{"num_hidden_layers": 18, "hidden_size": 448, "num_attention_heads": 7, "num_key_value_heads": 7, "head_dim": 64, "intermediate_size": 1792, "vocab_size": 3653, "hidden_act": "swiglu", "norm": "rmsnorm", "norm_place": "out", "norm_eps": 1e-05, "positions": "rope", "rope_theta": 10000.0, "rope_fraction": 1.0, "qk_norm": true, "attn_scale": 0.125, "bias": "all", "tie_word_embeddings": false, "parallel_block": false, "extras": ["capped logits"], "init": "normal", "init_std_qkv": 0.022, "init_std_o": 0.00366, "init_std_up": 0.022, "init_std_down": 0.00183, "optimizer": "laprop", "learning_rate": 0.000948, "beta1": 0.9, "beta2": 0.99, "weight_decay": 0.14, "lr_head": 0.00393, "warmup_steps": 434, "schedule": "wsd", "decay_fraction": 0.821, "decay_shape": "linear", "final_lr_fraction": 0.0, "batch_tokens": [65536, 131072, 262144], "max_seq_len": 512, "doc_mask": false, "train_tokens": 611800000, "max_steps": 4506, "dataset": "wikipedia_en"}
Each number is 128 + 24 x the weight over its row's rms, rounded and kept within 0 to 255. Layers, rows and columns count from 0. Numbers have three digits each. The size before them is the row's rms in percent of the matrix's.

# up: layer 15 MLP up, 1792x448, rms 0.0479, rows 88-127, columns 0-111
# down: layer 15 MLP down (transposed), 1792x448, rms 0.0446, rows 88-127, columns 0-111
# gate: layer 15 MLP gate, 1792x448, rms 0.0477, rows 89-128, columns 0-111
up88 100:156155122127143079155120161126099110153137122154078082119120138116140130127136164155117105175121146110108120146187105129072124133175146156103074153135151142110143134121114134159159110119178108130163162168120139136146111131088151132106091141138093158120085120176144118137129140101088139126150116091128102070140134115125118150110170159134
down88 097:104104117144158133153133098135151142126119154106129111124109121126160098131135101199098147139131138087132115151130113110097154118135136130084138138119140137107134144114139113125129169168131143132122151131068120121096129094099124149126144117138115158152149129114113201146096136144099142138079106162121120142122135088124109190147126112106
gate89 097:092146149123124125099127135112109170083143182148164153116120129141114119126137130084119142160115164134102127147101127138091081135124139120128108129134076140138173147120116125175061109132125126152123105131167150146082105128123113115102148102143115162121121177130137142131112149190083147116112111152122160118100107074172117166133111110128
up89 095:145160149146146116140152126099127163114118174131116136085154163093137123132102097172139180136145134154113157108102147149115106126127154146140170163144130112141139123136126161083137125133125144138139120098172143130138104149167130092119115109170159173099109161112134130109100149156130133160133152169135077118172105149110163082128108114125
down89 096:120114125130133145126085063105106131148141128088106143144143134113164154114142122117130133155071108076099103170133088143144146108109069107158110139125126172086134133120092151152143108107124103142125103132154106138139153157094136120128143125148133108110125103139136123122149171135126128169142093127152093086134109139132124144108124142118
gate90 096:108141066095110076129121113134132148159135140101139159131100081145151149166116129126105171108156071094111137139140118110110111120136166122141151128124144128111140115178133150124104075171140084139137105099158150145099094120166130141113107122144141183135113147094133123099117071106078147115134107157144110103111117136148139119158104129144
up90 097:106126153116163179061152125103131154132126119163079176125133096112131117065176092136116125123108141153106137161131115107103091125118170175138153125097111142127141162120121140102152143105163135156125173155117089116118115128087158092143065141078087114108115124105136093106125141145179077144131136122138114150137100149148114126146151139123
down90 102:152136114094110145142132153139113148103124081137110121133121179128140132107140114127110155099117125092090098175131153097141136127172144095095117153156159094187149158125138155103128125116139130111150142144167132092146093094109108117083127145118157151099134113102169116127113114110126143054182105183127116124127113142102150075150066120128
gate91 098:156143152089111145102120132102171121076134093161125129149149102142141138101122127131092186114132141143128131119111117139140088113071113085135149116120140113106108112138149117165116147159138157106138142147132134116121139173117123122120149113105111130149128119141163152138153133129144154126102101178135154168164139112129099120079138119127
up91 093:179153181125124110162150124125126136145134156113138143116146110116134098123118142139129117129120167157178105101135150087132114175096126129149114138143138106174077132154113119164116099136085125131106137156119123137089141135090158146151143153125065076133117107112144109117129144121108111123114162094119143132141138101139076118137122097123
down91 092:148170141132143116133099123142109105130080133088128192101152122096101077145099099151156105151145118127143097130097126168108095139156143153164122128160154120132114136129135123161122105071114152153136112144159130132122143160155136140126087126142112137117074130122132118121125140139102141104136169110092140102151113125098122182109113134176
gate92 098:117150139113102119099157104097185116155134161136164135128156133172088125127150095140109108116051108122130184147101117164085102110097121123100124131105150150087123157127147108075134145122117095153142100120124123121099129143143142093093121140117116061131107099130150148108124125113135126141120156111124186109120122114177117139101114124111
up92 099:147159138137092128091154129133146124165127091144107085132119104124156149109137121124124145165139131098131092160166135159133148127126137160127129142147129124159203100094125108122101108080122166128129143160119141096113105122159175135138154137074077160103101146138121131130134151137168106145116102167163120128127142113108104139116161137127
down92 100:143135144080138154138134158145131102137097109129134163125152141140103108120137118152081122131100116133146111142177142113087161131139119123153171097162143108193129112159144132097126130116154095156167109105105163083135107133126124118077134107075099144121125129108131096188123140118101135063098168109124105106172101159122117094122131169105
gate93 097:101155169108126128112178094098112133140125117132141172157110141170097153113178149083079088156106108135128136114094135127134110126074160078102171152090121143133144121131120139127108144143129083134105112095124134114127146136102170089122142132117116176203121113154144126100116126115149122154126098175127124109137119147120118149149148103171
up93 100:113097086123130133096142154119116097157108122112068123153128090098139104158143089130137119146151101175142146154078114153139131113130117125107117133169170158154119139070141133159148141113123123136108151152106146129094115123117096122119126108173130139106141117118105180130095147118101134150162149153127131110129109153129124143143093131105
down93 103:095123133118134196114163141182129149077120131129053090154126131120167131106106147125111171127097154109117098107115089112151170135099114071113080117171088158201092118179124133135121118135132086135152133101114157142141127069140098134161078124113166179112104143094150127109126150143138095045150130178093129130110137149074137131103112092102
gate94 100:149113117145126070113094091149136140157132151148118112150095137140116119101132143098141146104146117128120140143089155152141134067078099132138108083105142140139180154146121114097118146119101150127129151134167167164119161154104129103113109090078134104150137123134107109115112124137151096161119121148100088090139123100099137186105115132128
up94 104:133096112131089105126082148136100156169138120136168113097107107112124123075133099092115131099119144152142157103106147108092085079106099150090114133125135102121144183111120033134144134121141146154127131143095117176102137144109154142102103132129124106113130128120125122149112156095107147115144116102136145111097138132071144164128131157113
down94 099:149089128175151105167106134082145099074091121092147138097123080143125130158102110136171150163127116125142140109115118121093083145169148107096138125146135129126083140132116122135161140089120137149132121124125135119132131116206137160122155104160146150137146112130125108120122109102117091134104128131147193126116156152153154112113135129133
gate95 101:121155125131117134074126108125177143150162116125139139101082111185163140146130174090102109149081178093144118141103139127122168142092123111160132148149121159112106116143149119077168095187154104102116137132162154130116134147181099141129151157080159118114138128170165153116153150098121138150095093133147111146099120111181120118114177140086
up95 095:115129124109159098144144151115151089127133102139125152148154117124142118146062143085108110112131101198126110087111119139092107169169140118116138134124147165091159130141109130102133111065120123105109160118118139095150118144151105133144132130119137112120125100136169076138149149103135142128136132140134099121165084175121095140117119119135
down95 094:144138138118126141166137125115135111104106152167097131081148138108159119122119102148097118116147072142096152149117120163165149148147137182132164174108156143111138156128138139170089187162125106089126124128125097096116120135123145109132120136165097116128130103112152118129099176146124121119162155135124095155095110136108146091136098198139
gate96 104:118117157083147138121127091121103141162160126098122115142080110138150088113116095120102164148116166153120112074110096139135104120098112131120138112126137158096095160123153150085124162128133117091128160111116158079112127199161143151126121088088163101174147088130119125160149159106068116120091128131101159148117095110079144125140109121145
up96 107:101137138089111135140112101164161100139142117088136085161106129113159113126105128179131110134092114133123133144157151145115095174145154120123115173096140135146122114104123085116140132146101126149160112156099111178121141155154157133125105067107132080151117106154115111116124109125102168150103126109130140121120144133156139098140126163143
down96 103:146125123112113118110110102150132123134111111096126131171152123154164092083085115142115101173135097120123113096129160112119134141152139139151145165123105118112150157106135150151158116110112119133176119141120116154122157161137154138184134100164172097184155134148156108157134132156159169151118074094108148161144146145112123072102130133121
gate97 096:107137135138177095144138135122155179140147144088142106112130124102135103094140165144102113136144115088135111143124105167189124105079156093089114089123142128137121130117152132183135132130077105107078103130127164125145106109129134128116164111138156123174131162134134134089103104153127132111110153120122138126109166162112170078125094110113
up97 093:128144100154156119135158142111116137109103169098109144166149136098093107136109122119160125164118133154124091082135114145124182084165102117171120091098115125138155113118112143083188139098164160151119147117147123110118101143095119126163061143164136203115141143112149139144152117146148150160111114112142172132163159141147122143128160132147
down97 093:118118099159082122061103169136114163147085142081090118117160158147109122087117143121155113096100126130105193126142118125151158125150141155175098104119141136141106106090165121100117104123170127097118098107125076100109110105118129075095084098147140082153154111146123175148111155142077133120101078150096115133159114126086165125140132098130
gate98 103:130113139142151147124153122129110141165170152132134110136128161096139103148139092150137137117132110122137137124089107157140118115118139145144127150130107103127160124192135167147099139094138091136105157118111142129119138118118161123118117148143132107157153084086180124104170093119142131112087115165127096150149101130130114111116157121092
up98 100:118094133111138127119135119109088128159139165121129111124092096135183130118141105126103156136120101117145153133146134128136151127093096146131128153107143143104141120144129102141171107107121121107130129159116124126186087146113080129097136136095090140099118109080123106163107122118098171096115146155117082134145144143131133137122110119112
down98 099:118128118141130174111169173098127112095120092146095121137137061115107152111125108105106140124132099169147146120147102098103170133198121124115177157144114087136145174107118148183105105162114149144140170105132103155134099105103129095135138121124146112198142131125144145097087114136124148130138112104122112110133108136099088127099099122098
gate99 108:136107116111112118139101118111098112156152148125182123097104088147130148142137147116152145132134162099157162116109096102088126084144119133135169116081111143088136134131115134139132174158145130107143095122113147143074134113149120142113143088104130131178121125182133135100092091168134153089153100182150094131115141131099169136113116111124
up99 101:128169118118102097093088113115193124170102077113164137157139109106109144117134161135121113158184145136147163118155150140123118149064109161133075120131116079129091141147155144121125149118147141157156152079157122118129128155101114152141138111163112149159101106109128143156128187127124139103106090121163124111119154150146106113106167107124
down99 102:143121122144106139153055177082093158143155149138110161161062089150099153114144102176114138138165126112172131097166108103180161134118128163121179090137138090156146120136114138103093127142157130138152128178134116148122141118154124167124108156159088173122087138109097146158107152154117131107107140157134150110142157101095203143121113125118
gate100 104:115141130122094105135122108133078122117156170152138143153102080123122132142136138114176125122100130088129117083115126119119115103182154167130089115131092113138149157128114082108169138172110150130141103095187145119085152134103129162160131120105159132082160126098169107142128124169102137130146121099141128142137117071155132155143127087097
up100 100:177118091108128128142108117145146147137142143161074154116142096101148162134130180167146113140132140084119102142105106160105136105159147151126159145125139150122120170138138089101158095110119116157130123117107147125121159122110146107129132130115134127103119140116152148192070084135139151144124164130086134116118174104148119118157108126111
down100 101:144151121155124129139135122101111130121099108175135123077146145061113114154117175137136118240144138122134124104132123147104125111090082111148131108141141126070138113134144093135153116120126122148100158148120106146108137120090129111125130189144101116155104125145131125139148155182121090183104172090117120160121134098137102097136126115082
gate101 101:107141096094136119122114151117127138123149086131161121155108123129104131132131142118147148152167075190132144131138117145127107137091154112128170151136138133065126110113125145158119108102098101162154120153115176126119106131137117170154175092136176116115103113154128123130156144128144097174076106167135148159157143129126091109115173124111
up101 096:116116115059080118158165127151186160115146126131158155130120151146114116128093144161167139107137107144149168143170133097144128134121139115144114149152198150103120163113120139153144165127123108149112156211095133159153138141115142115130115147140130111117114153111138150111172185144176105134106134152143087140117159104139125135108134114118
down101 097:136155135097122168096137116159120116087118145166093124073138147160147168167135123136169155079153124115129153115158138100102112158147143121099141132128126157132114121142134119105140143136140124146099157142150104127116127162101107155133120132107104162144159135140168163099124101088105143125139121095099099097115153146127139079155109116115
gate102 091:170155146134145086100119142102105083126121138116156104127123099155083107127100147111112124139123154128088100126166120102104136131176117136156108083104139137105117113085096149148147103130133099109163091110146118130111132120127149133142095106156109132130148128107119174125120117102112134128139125105131134113111109140111128140116150090140
up102 097:127130104117162081085159124114118136106118124158099092116102127122116099147122129142118142148098129153140112169112083096132128122119178139072104108141097142130119170091171104169127107180076155095116114122113117125109082101114164151134126098128180156113129128114114211101095133143094165135129104125115127144094081098159136182134116111131
down102 100:171119149142131162152068094123123144162138107141114109135142119108110098139107125132147127147127142093146111123147147115119118113156149130103131116092159101073125122165115151109130146112136105110090095141140084166101101168166074140140164134135117114127115109183122119139179114081092123196127122067063103099120149140092196142133147176101
gate103 103:139112117134137151120121143161089171107157105130108142140114104099174135146104153070134144126108116093116128135125129123133136153145106099127133139170100134128141139102170148097118166143152115121093150127096152146137113144152098118131097082123118183172126103144089134131065129149145119162115121112139134168107164140160136126100125101113
up103 099:109138146180114096117132110091095109151166140081133087106137122179154103124126131181124149116113154100145127192130086102149145175133102131150134138092167111126115148119129146144099124179132058088153104081132137157142106078136129144085149123123117158131129129102119164071138120126117111154116115147167097112134083144132090111150143129121
down103 093:130137101131142156164115106162145153103106151095143086110115134099100161099141139116119186119105170143116139113104126126102126147142142173132159165130147151149121114116103126122131123148152128151154150159107145089091089100146158154102125065085122129124116130094119111106098148149161133130126063148139149133151092138116095057131138136128
gate104 102:104129111098134097083146112105106094133123079159183141137118112131102122127141161117110156115128139136171132157099127103101135116146143119092128124105107112114135106123082124149128123135122130081091122121136139082123119134101115100135173127109106173098103134100136103096154111093147175116120125150132143131121091138107135157140136173130
up104 102:169120118102122129152118125161141103159106104155130107107162129122126138122118095109138125155075099105096105129129170123139105138089115122119157149144158158169131155129111112129088125112109143131102154130131126098129112120148169195162120157164172104124125097096118138122124084064128142161148137122128114087095085115158099119155091125070
down104 102:137097143165130175100112105152137113129127132131104102126130121138122143120155145152121105101116146085129045118089130077144117159128164117136142116178105118122144124126149105123090130115088180150124086114125108118147137148122129105109088111135136113129116163103125126117125145069113134116180167145149122109134097136117118099127096115094
gate105 094:111166130128106137112151129114098130110171141144128143157139141156125140149091162105126153108102127164120140162088125120140105157145159139156137121146086132138167211141128116083165123138114135149121138100109137140130118157175099102142123135107159121102146171117107126112149134101152146142135151173148133065127156140119151119102129134150
up105 094:147154141136137126158189146137144129127153074138131144111138131142074142117128118100124152126103134168111191140094142110149092128133152148115135116144098137113140161166110102120138075139153123106110125112148118131119121172154123096115107146117150154113163173143123092079137121131161089136126134119143126116104130139162147163153110131129
down105 093:122138109130150154090121112128112158188137183116132131119099096116145119128120133142148104155192106082120118135148105149080130113111116152124131109141129109088148120159155147125094138130121105097120154135117099157114146163139153159093113089164151136179090142125144151178131127126078148164153090090094145120160124090133147131132108118130
gate106 091:099096171134109113124137138103132113159120110127138099097144145137162108138154117095131121117098102137162169159124100144133139130079163083087112129105151115147105121106101134093116109119115135122106128106116155085116111078143087116100136136120070117112087174159092122119116128119107139160128113132156138106126153163150131131145093153137
up106 094:140139133087160120111144100098155172151149165150104104111116169114125168150126118099116136112116128146185098154118120136142142112082109135078125123140121099109156151138144128140144096133134140129130183138121160059123112129103126103115061104168103161131097103132128093125135167132118106144089131119123116167089155149131168156104107142134
down106 100:130085155114139085144131079138135142119124117120115142120124108134075161103105124086141115123109119117125082127111168144128122128115151126132089103110120138077119165132090108147109111096112119138142108149133080134147069186069130116151147135119102121105118142155125146176111139140169158182097098062120138122118122120089096113127122076126
gate107 097:085137143129144109145179112156131144130159134097126110095156133108141117132156103123096124097147117153080150101128099151132152106120167149132129135118115112078113141112121151130131136108102148090090140129094144133131126095137121149109147130151121107134112113140130155130115085128140130105135150135131138099110134090087110103077113135115
up107 094:116138108118175141122140140122145132143129112145142151145121130133132121095140103111121126114132129166104086168123169130139160118156156129099134107190054111145135126127140160137152113149173122095134120106117143130121143118131096148147087113166136146135144139127111089083112147111118109142136120107091095140140114133107130186118087118086
down107 096:169135127149135155139112179132153123142121130135107115110144130122126150120142150110118139126121085154107133123101159159128106154157115119096132142142122145128122106148102164099187101126105135142103115152112146103172110128102144117153121123123151159104151135139074101139139106128120141127156120149159115148144146154120141152126150083091
gate108 106:116112135125100130140153118136077135150134138109125115153100159102130100146145119138117128131110102089121145153148096092126149140124104104105143123098183128137134137151106099141118105113075090090049150131095130101101104103108163144118127118112134117130147117160125131121115122135145088127141091135132143168100141122117102090095096128137
up108 102:077111192134144155133123113161084169085127101152085108144159117142087111123146133088127139100125142132099077137093127110124121098172125146097152105123115112120129178098124129106117124148110112156128121147147120101131166165166120159131145064136148218114145171139106120157135137148130160120153138094099153107087147105136142145107155180150
down108 102:141128121125094098146147158146109152121133131099181106115134168108123155128158144113082098105115166160159161095125122141080113155178093116130134072115111075121099097085113133142117112114085165128126089151130110102145112123141135151107110089155111114121104135151102103108092125098121109135127107064099072125147129136116147098090135110138
gate109 093:179138146123146084100156113076161114138134132114133137128142105171120137135149134125111130109094159148103131128115147097114135103111098145148140160118130162126155133110076138146107137152129072133111118123094143126110130157091127152134117146131135140148130136142180164138128162125144163147139143128192100087079135143120092164143117141155
up109 099:131130134143123139169107146176127165123113101130119181124160095142091121093100123097107140169142102137141115086137121152126127123138131097114081146110138128105115115134123133116115106103106123159140123106125126133151131145118125156092106143141100133115160145123141135141121147132104128124122071136117172112128140156137149167095123096146
down109 105:144095104111136102128105135105129113121147128147125113125133095145114147135148128168157134109097131120144158142110120165144189099108140099111116179149124116209121124131175143151124122167103088110112119172085151154125120075118130115098123149150097111154129145134159142158113108120119119047144142162144191163115121142116137146126107103127
gate110 101:139132143190131082130143126163104103109126111136103107145126113161139098111127153120084135114112140131154127116062101086114139105124124108136101075057120089146123138138155119131142109124143136134134162074125175126128122124157122102114138137084147133143114145124126178101102103134106177117113096121135133105117136132157135124093140082151
up110 101:109118135117119197125156130124114151112101103137164156131124122089110143101145112114111130140119116099104151128173140163114117149129114148164132110163162106132130135093132104176082134138136139127119160120137139126126087130103140107149170144173114178114109158125127143125119137147162102128111147138111094132096084124158115126116111121077
down110 098:129106153148113183156145098126105159128127151144146093152122117158129136101141130126129126102123167108122104092098119100090138132100114122152126103146143127149132177111130133126147174128143095128148170109090131090159113175110141163089148095130104138108129117126146129101097143102133158112115127150113130156068089124167130153126108161168
gate111 101:139113095140145129093146124146139075117152127124151107179121113110124087127148113111137111141125130149122148107128111110132123110154144069127119082127078137135164157120165128111112140155136137109157165138153166060120156089135078162097155112109146125113101128136134116157146102109146126177100097126153150138089144150094132137093141142140
up111 102:090189123112142136153051145139113133156169163083108116102142097113149124067117106128124130110120125141141125118168125106095124143134157124143126127115094123129065110171131095142150133148144143116156145111106108173164141159121134125130084121129092100159083094073164100134112094154137076090148144123134121136189136155133105138137117125117
down111 103:131071145111171146093139116174113138139118102161142122137104142078143173150108108118120164164139131144148128152120142152130104136167121085129156120138133183128158157167159123132137132150116105133114150149142141118095181163142141151126154128166139155098120074145113150138143129098121101118122173110194168090157156160101144154148132137115
gate112 102:079149140140138147091131150103118098151122105130112152100084145153130073084130144130112143132135145155175143111134144099146144139131095113099112159102139124125104104147103121149142109155099119098137133123194129078069117116118121113101131118146092100122164129094131167108144174113140147142118102111153145158117180145149106117148165131098
up112 099:135146127151123122092105141164108122124137153160108142149157103103140094171124133120118115115104129157140080112090112149159146123128092149157107098148168114155164108140151122167128174114129135125092114132128142147159127121120103165125125120143186113107176108135166102115177112099158129139109100115097114143123135108145127065104125122110
down112 099:098112162113159128125128093126109131131174096139131166142127170134135119122115110154103104110102134172159136162125146108135128142178147130171132150106117125166149118129122123097126136127132174109139120098114169166132107108127095146121094085139084131084108145089142128097131141098134131080113109140143106145096126121118123135114153115102
gate113 100:147142125115093140105115129183120119119178137164149149157150068140145072118129139164145151173139098148122119072118111115125122123142118155139121125123141203072163083125120101128101142091135119127144147131105151086118138140168097112161114133125139143110146096123147127145165137150084143150106133129114132148147166129162183134119104124111
up113 099:098175129185125144132070132126146130151070185113123144134152109134130141149125148106177147085111115102137104115100141073150122155139142086169106113126099119113103095102170146152115096172150123115107127121111151127135127133097148176138159113091122116097182096138125147120126149123132165122149141146148157122129152152146118125133100129118
down113 099:113139113098113125117169062053147130115106141197126114106124120151090140125143126145155157119125145170125094132088156120102162151117095103157144149150091127081148149094137143162116096164104125117153145122080130132121111124118147101125174126100157162141146111140154122112134129153139111193087136069140155114113138142155127101083107120107
gate114 098:100107134131115123121116110116141131088127111094136154137155123133129120110118142122102110105109129158134174094091121136153128155130142114153149119118110131088106143142118125110093146140113120112139160134125149153124114122115134095115135088153156090171129116132144123090172130139135133114098099125154130115130130112140096151138140145121
up114 100:108121115142107148105170102117124145117126121160124147156095151152118114182104153159106151199114121091150113119157116154118195076119098139122094100106139133129159133100108143127146068173152157087146152087137137134111090088159121132107136129134131070120133119153114144094134150089159120135122135121130129132132116137107171092095142144076
down114 098:070135142106133133142101157122121139111128171148172137126132078154147135172191095089124102148102100123086164114111139108124120178102133111165123097060148098128112130165107132119099104126116116121141127155117115113107077091170106110152098118112129100126056142162120129109126141134141128122125169152161155141117110089134082130088149140155
gate115 095:125155101109105113130132139127125138148145111097141111116107098110148081125125135116088162122108104151136120157132105148132109140115127138156126135121140122124149152091109153090141147143142158109122122135130134090133103133171152102163106132137123166144114084086092184108146150124141108139084090133135091138145092158121114157135129137109
up115 098:173145130139107158150140170146126079126202113120136099110123126112167104111101121161144116086125133118143090178138125133142105193118114131127110162130121127133105110132169105079100135147125141104117099129141118117153127147113146137131126148127132131114158144097148148160161120096131158110132100102119142120100187155119117126142156162112
down115 092:126123134101113086160123128157116142127161098156178134127121151167135080113132098124160124168143085128147141141159119122114113155136119147113131164106171144067130133136125094117090122109128151114184129110131069114123132191135098165132089131105148136126126114155150137161154105156133151165130109116108178148124152164117126097132155114137
gate116 101:087142118136123120146140113145115119119122111127148179117084124157095108115131126145114157111152143133116156141181127161122115165103122115144108132127165127115105153090104133132158117119126113097107150106115137141118150136160182183106116128125107106185158145066121135133089153095126089130131152116145105098135115133129126113143140145123
up116 097:136125125153107121153120133113104110139116111126096135130123143149120100137127135113128147106129084085148176154089108119122117129119112136118158144163159163130124121134168126120139114161145124103091131141154131131106142161147143143145122168163139144131127128153127093118168098152114099156131138091155121144145159146157125081112128183118
down116 092:141105146115159139124131131142137113121098190104086107121168136144197108118139135135142076068161118112111131116126137124122128112081133144154155137126163131088078089138098151117101179158088108129079129126129103130139134140130129102169085173125088138172133127164124094142147127139134171181129160124126143111140123138152132115126119133135
gate117 098:111131133098162132145140142105101143134116123124124102128124091130141107148173114124106131103166132139099091106093094145116098111119108134111133146146116163099098121099115148090137131120113134101107149135143149128137104151114106105135128133131140152150156102126142097164164113147114116162089107142188126158094150103098118121117179105132
up117 088:081110096162113138128123126137127129085143133174199114108115120125132156138128148088156091113117126150153131165117171149127149125121083084107082123149107104112137133172165116092109105132156132090143113099133111109118118105128141108075125093138139148113121147124111158095088110133117153102113162114084117090103098110142147139079100105093
down117 099:119130106098135068155117211091108138105128136134142123166120074126135141134121164144147121122088149085110130127107106130131156122141096125124127161124121162228119089123140144106152113109114133162148152159155164127111137125120119121144129090138126126132126165123094107132094089133162102015164139196129111173136100125095123095147138156121
gate118 104:153140116164143116125125121149147134139135127090122155158108075109120111118142093143150098103114127113120110131157119128157136133108108106118100111127097142104131093144128151126134140132145110105160083135097168131111128093144158179168152108129100132152147125145150096124116063125130115160142059127095143105117191104069090103099158118132
up118 101:145133169154126127140120113122152138124114137106114124127142141096173117143123131124092112125091132090099099108139109194150097160084172086176152126138097120104128151132153134131150157101128133094106127165099116162138105102100124167145153152129116114185130145117115103137121139152127155146099167118135117076141125112114116130114158130133
down118 098:110131089093133111055099149154136135127118124136083096169130154156121092138102119122132142099163127149105148078145124076084109144117141119124132124184126085168140105126095116114105114154159105163100130166136142136158151095116083102098116125153123113116173140133113111162115051124121124096155132185114103133117147080192098130130117150134
gate119 099:164139122113111134134125120102135118085132144101128155143142138101160088154100140130144138103126082091126162089137132157137119149141107109136149133108141159172160111126143115110097141151094079135110099125086139097096104132107112129152166151124128111110129145092089143162157105119134103109094146144125136066082105112141142073147117132138
up119 100:102134155125073135158133135139167116104103090086050134154144133139135144150108116143123127073125070170125143155153148197157131170146092106153173094143125107132100167112101127147105133156170114154148154119159135082137094110113118093171081132161163102125174092112122095121119137115139110154162132125108105102126122140174128095130177179118
down119 095:173107161151114118147127078146142141145106110180136096128060146115147128125131149100139132148122126124141111119118124124115112080130119139134115124138123137096108108161124144168120152130105089129136130098121136104138107179126104119083117095110112126086168111153160141087129149155141134171147096112089125123176111084112114157096129108156
gate120 097:139130162126170112103130139143047094155123116106110181097096127091125157137158081155115153113110089145130144109143098142082105116112165123105107115114103153090143141144129146119150110165120131132087144113130184087094098135127134175101163092144122146128138112111112152152084100108089109097126121151136125129156110150124149186123154136136
up120 097:142099165097159133136109132148082116123069148168134162111101133109154144133151117082125142153095132127142143133117112133118135127117147123119096171105091155154115119126103179135162103127114141172104139158123116154149088126072132130126150138146120144088144175085107104119125072138119117086148170144095110162100106137097100128130154132140
down120 097:143068141092109144149127127156149149133112140156179125148123120117148124139093147117161123138116128079107121119109131107110133108137124111113120158163086075165131124118134138122124130105096170123103090150135155163121120140125083114146148140132167115124160127101129118135134103104140159056133126151126121131117146140166122117116125121146
gate121 099:130127110152175112090131116107114118095122117124116118110107102092123123135146101144153150116073101114154153149076077121131101116091128134081148122115110133121138118155119117154132138139099058111079132094145134091145141131114122141109124079126148139141106099141167143127129081109128114111140093094164123116144104155126165140092139159159
up121 095:154121125148085143116111109145136189105096146098117125070144116123156162126104132116157101147136105150147134117123135123159158104108093095175147134141133147144127168147141101084147167145123108117143128168105128141150158144159153165080106121135125118153189140116132133100118156157096120136089129125118162103172121146131150142108168132144
down121 098:093137129152143134137142190143110132079143104108099159121132113121161176101124126126151142153099153149140112118112150107140146170186105149144099141098148101178111110121147127082091110081165126129133120083162174099126159067143151122084114108143143179102084158109092108135142120098124127095105143150166149135108124134119119117164111113124
gate122 102:119105160162105123129121130121125117089137131126143159116185144097121110136132099109117167142103113148123136118162145110159130125086104158072139161139117149093145097131193160152142124156117114106116128088146140118153116121110155152079085146140119129099149079111141110156155128109127086170123140098118098117143155148140129131116110167122
up122 098:097137137136090098134160084140160122101133182136160132134125087147170118138124116087145126120127131072112121136146090127128106132137079129106139169114149167125088101136135143142128105117111166098133131164114127101122166147075110153180117132159143135094141082153131088110100126111105153118152119118153105119123141136159095099092067136107
down122 097:127107082116107101128104138091130152161106095153105144113088125107157125085157129136114116159176143136150167129141107112128114130099147180133115142158175129148134196146164116102119136124132095091129146081134128151124127118089112142085146120108115111139100116124154103127125106078106153096146114161113118098122082159073153103156099151090
gate123 093:128136152132137075146130128108155111124165089118168094161108122144120095153138147109105134107101128123123121178130133109158117153130121149152115140163129165087163142094118143123151123165130141088106098117119131104103102157125147151120146101110131132145176118158137112134093142158120108153132115120151082107152152101175155136110145109133
up123 088:165129109118149133124131163140147129122103121102136062087112115131158138150119137183111085140163143119112131172120146090167102149166114118099127103160119139132130172096149113143150113140137139120123095124144115141142089104137180143100127078133151141143121132163127099119154114143128123148156158101154099091077145107136180142119140138126
down123 093:124146117143148125113138153143100119133104144072096134105138115117106144153129102140106114183154145097144099124118140179115079109186090121089146092151161114101124110112153122156098131114105109136155109143166102132110168120165103124149119131121108152116101148135101111140160136130165128090079126135128114127132131120111126154156125127158
gate124 098:059110183156174106141126105144144189160154142131119154119079126150165141100135087107158124144124118134137118118127066140127148112099179112112149150139086143124142127126110120156134141183109139106129171124143134140090128164094098130133099111143108106120117116145092129114104139077103113143113074153109148141168141134113126183088087128134
up124 099:134154122155114122091118119142101100178107110125112120122157115094090121096155143117096130107148172156148105079138105125125169105124116115132130115152130086139136115165157184145100092104154117101124131128072134125152089105116127165091112139130125135103151187138168121135142117100161146132124139093134135139142105123101143140125137117124
down124 096:115134110104158091121111140121153132114139140101121148155122135136104125117144111131126135125120140141106160143098142127119093094123144119098100146108159141142127089134128101094170152115130129132133190126159158178137148164144132096103134132133108106162131182126150116153159126124093119114087141138124107108080149167126138151165147132134
gate125 103:137132123108127152110131123109130105148133148116146142112131133150118122163144173094139132140111106090115126157089137083149127112122158116116123059152103097095175146149140131111145093142129170105097069126134138100083140121108108134141145134058106167153154129096150141116128072120158120151157106178142096131119120108146109135146186120112
up125 098:170146170078149170141126134111085125154161134129125161144124116120131088133169152162098122142109173135102142098127162087154141162123172134072150102144116109156144112125179161145134110163127134127119083122122126133104111109156167183130201190156138142086117134097135092152120118161142152154127155165140144094152143105163073105160118160106
down125 102:150091136143111101131095068146131098130164100132152163154119124098114159133137097137135110174140079135121125110133126133077141100117157138172150113106165141037117085148158155129167151092109115154123170114171121087121113222158119101115134088132140133112133120151127116160125127139103166189111140090102149106137112147147123134137117121113
gate126 089:129127131136098128145132099102163168095130110163115125138129107106140105174142124108089119113118144116105110135095151153140130118138123159131144137150145148085108109095095123133145139156129141139137172167156138134136128150122173135131117091127124120171103117131114115098123151154091148100121117111131137125120103126126154107114108131097
up126 091:129109126127109131133116126130155092116133149161115117124126117089116131113132087167145137149100127097132136097121197146142140118087106151106132117174148154079140124146149150103141114074134110088152119132125138094148148122090072083175154109156153114120127078108158114119137148154129132144118128118132121126099148100105150071090136122098
down126 091:113132137151146123154136093098167114126101129127130173122147169152121119130078128156122185171126093154169134092109137172106142184114143132102193102112086159089117125150094116081087145167139117126127085136102085111102108140143157156125139118110117128074082122125133121130113104145118121158105137124110109077101119101141146121130123095146
gate127 102:142149127127170121128100123138168141130142095151162121084135127116160115126163139127109128157151130082115148127124140124116131150112153127108140138128135182123149112087132138118132092136127110126133149149130141167114126142141129178110126148108131161138119118148115176137159150152143091161111142122138134165077164113097121152109134125109
up127 103:090143128158165106123137127151136114110131168169132122096115128162092188093167121137156114153106114129144149165149118116105163119117136133147111115114127113112133157108130129119140135147198100137136093156181125149113118144126114154118160175131147146114132123128163098092144164162119112129130130103127106159175089144125059131132172104114
down127 102:173124077119066093125121120154147144122117123118131149120115119142087120093122143169088117120109126095163169150142154125103159127104110196143115062102132163151106114122130093107167152150146111109115148099128161149125125170123106119162151160129098147144133085114128133141109183138128108049145148138158136160136139129119084160117113095120
gate128 095:118109176147105101104099114100145135132178141122175086116126105118127133134157122109098098124114115168160148110083126107151089120081179108097157159216093115136147112117125115097094128104121114138142119136106145123129111123101164133102142112154122113134089147125127123162095130105123109136127148139124135127094164108137114114109115127097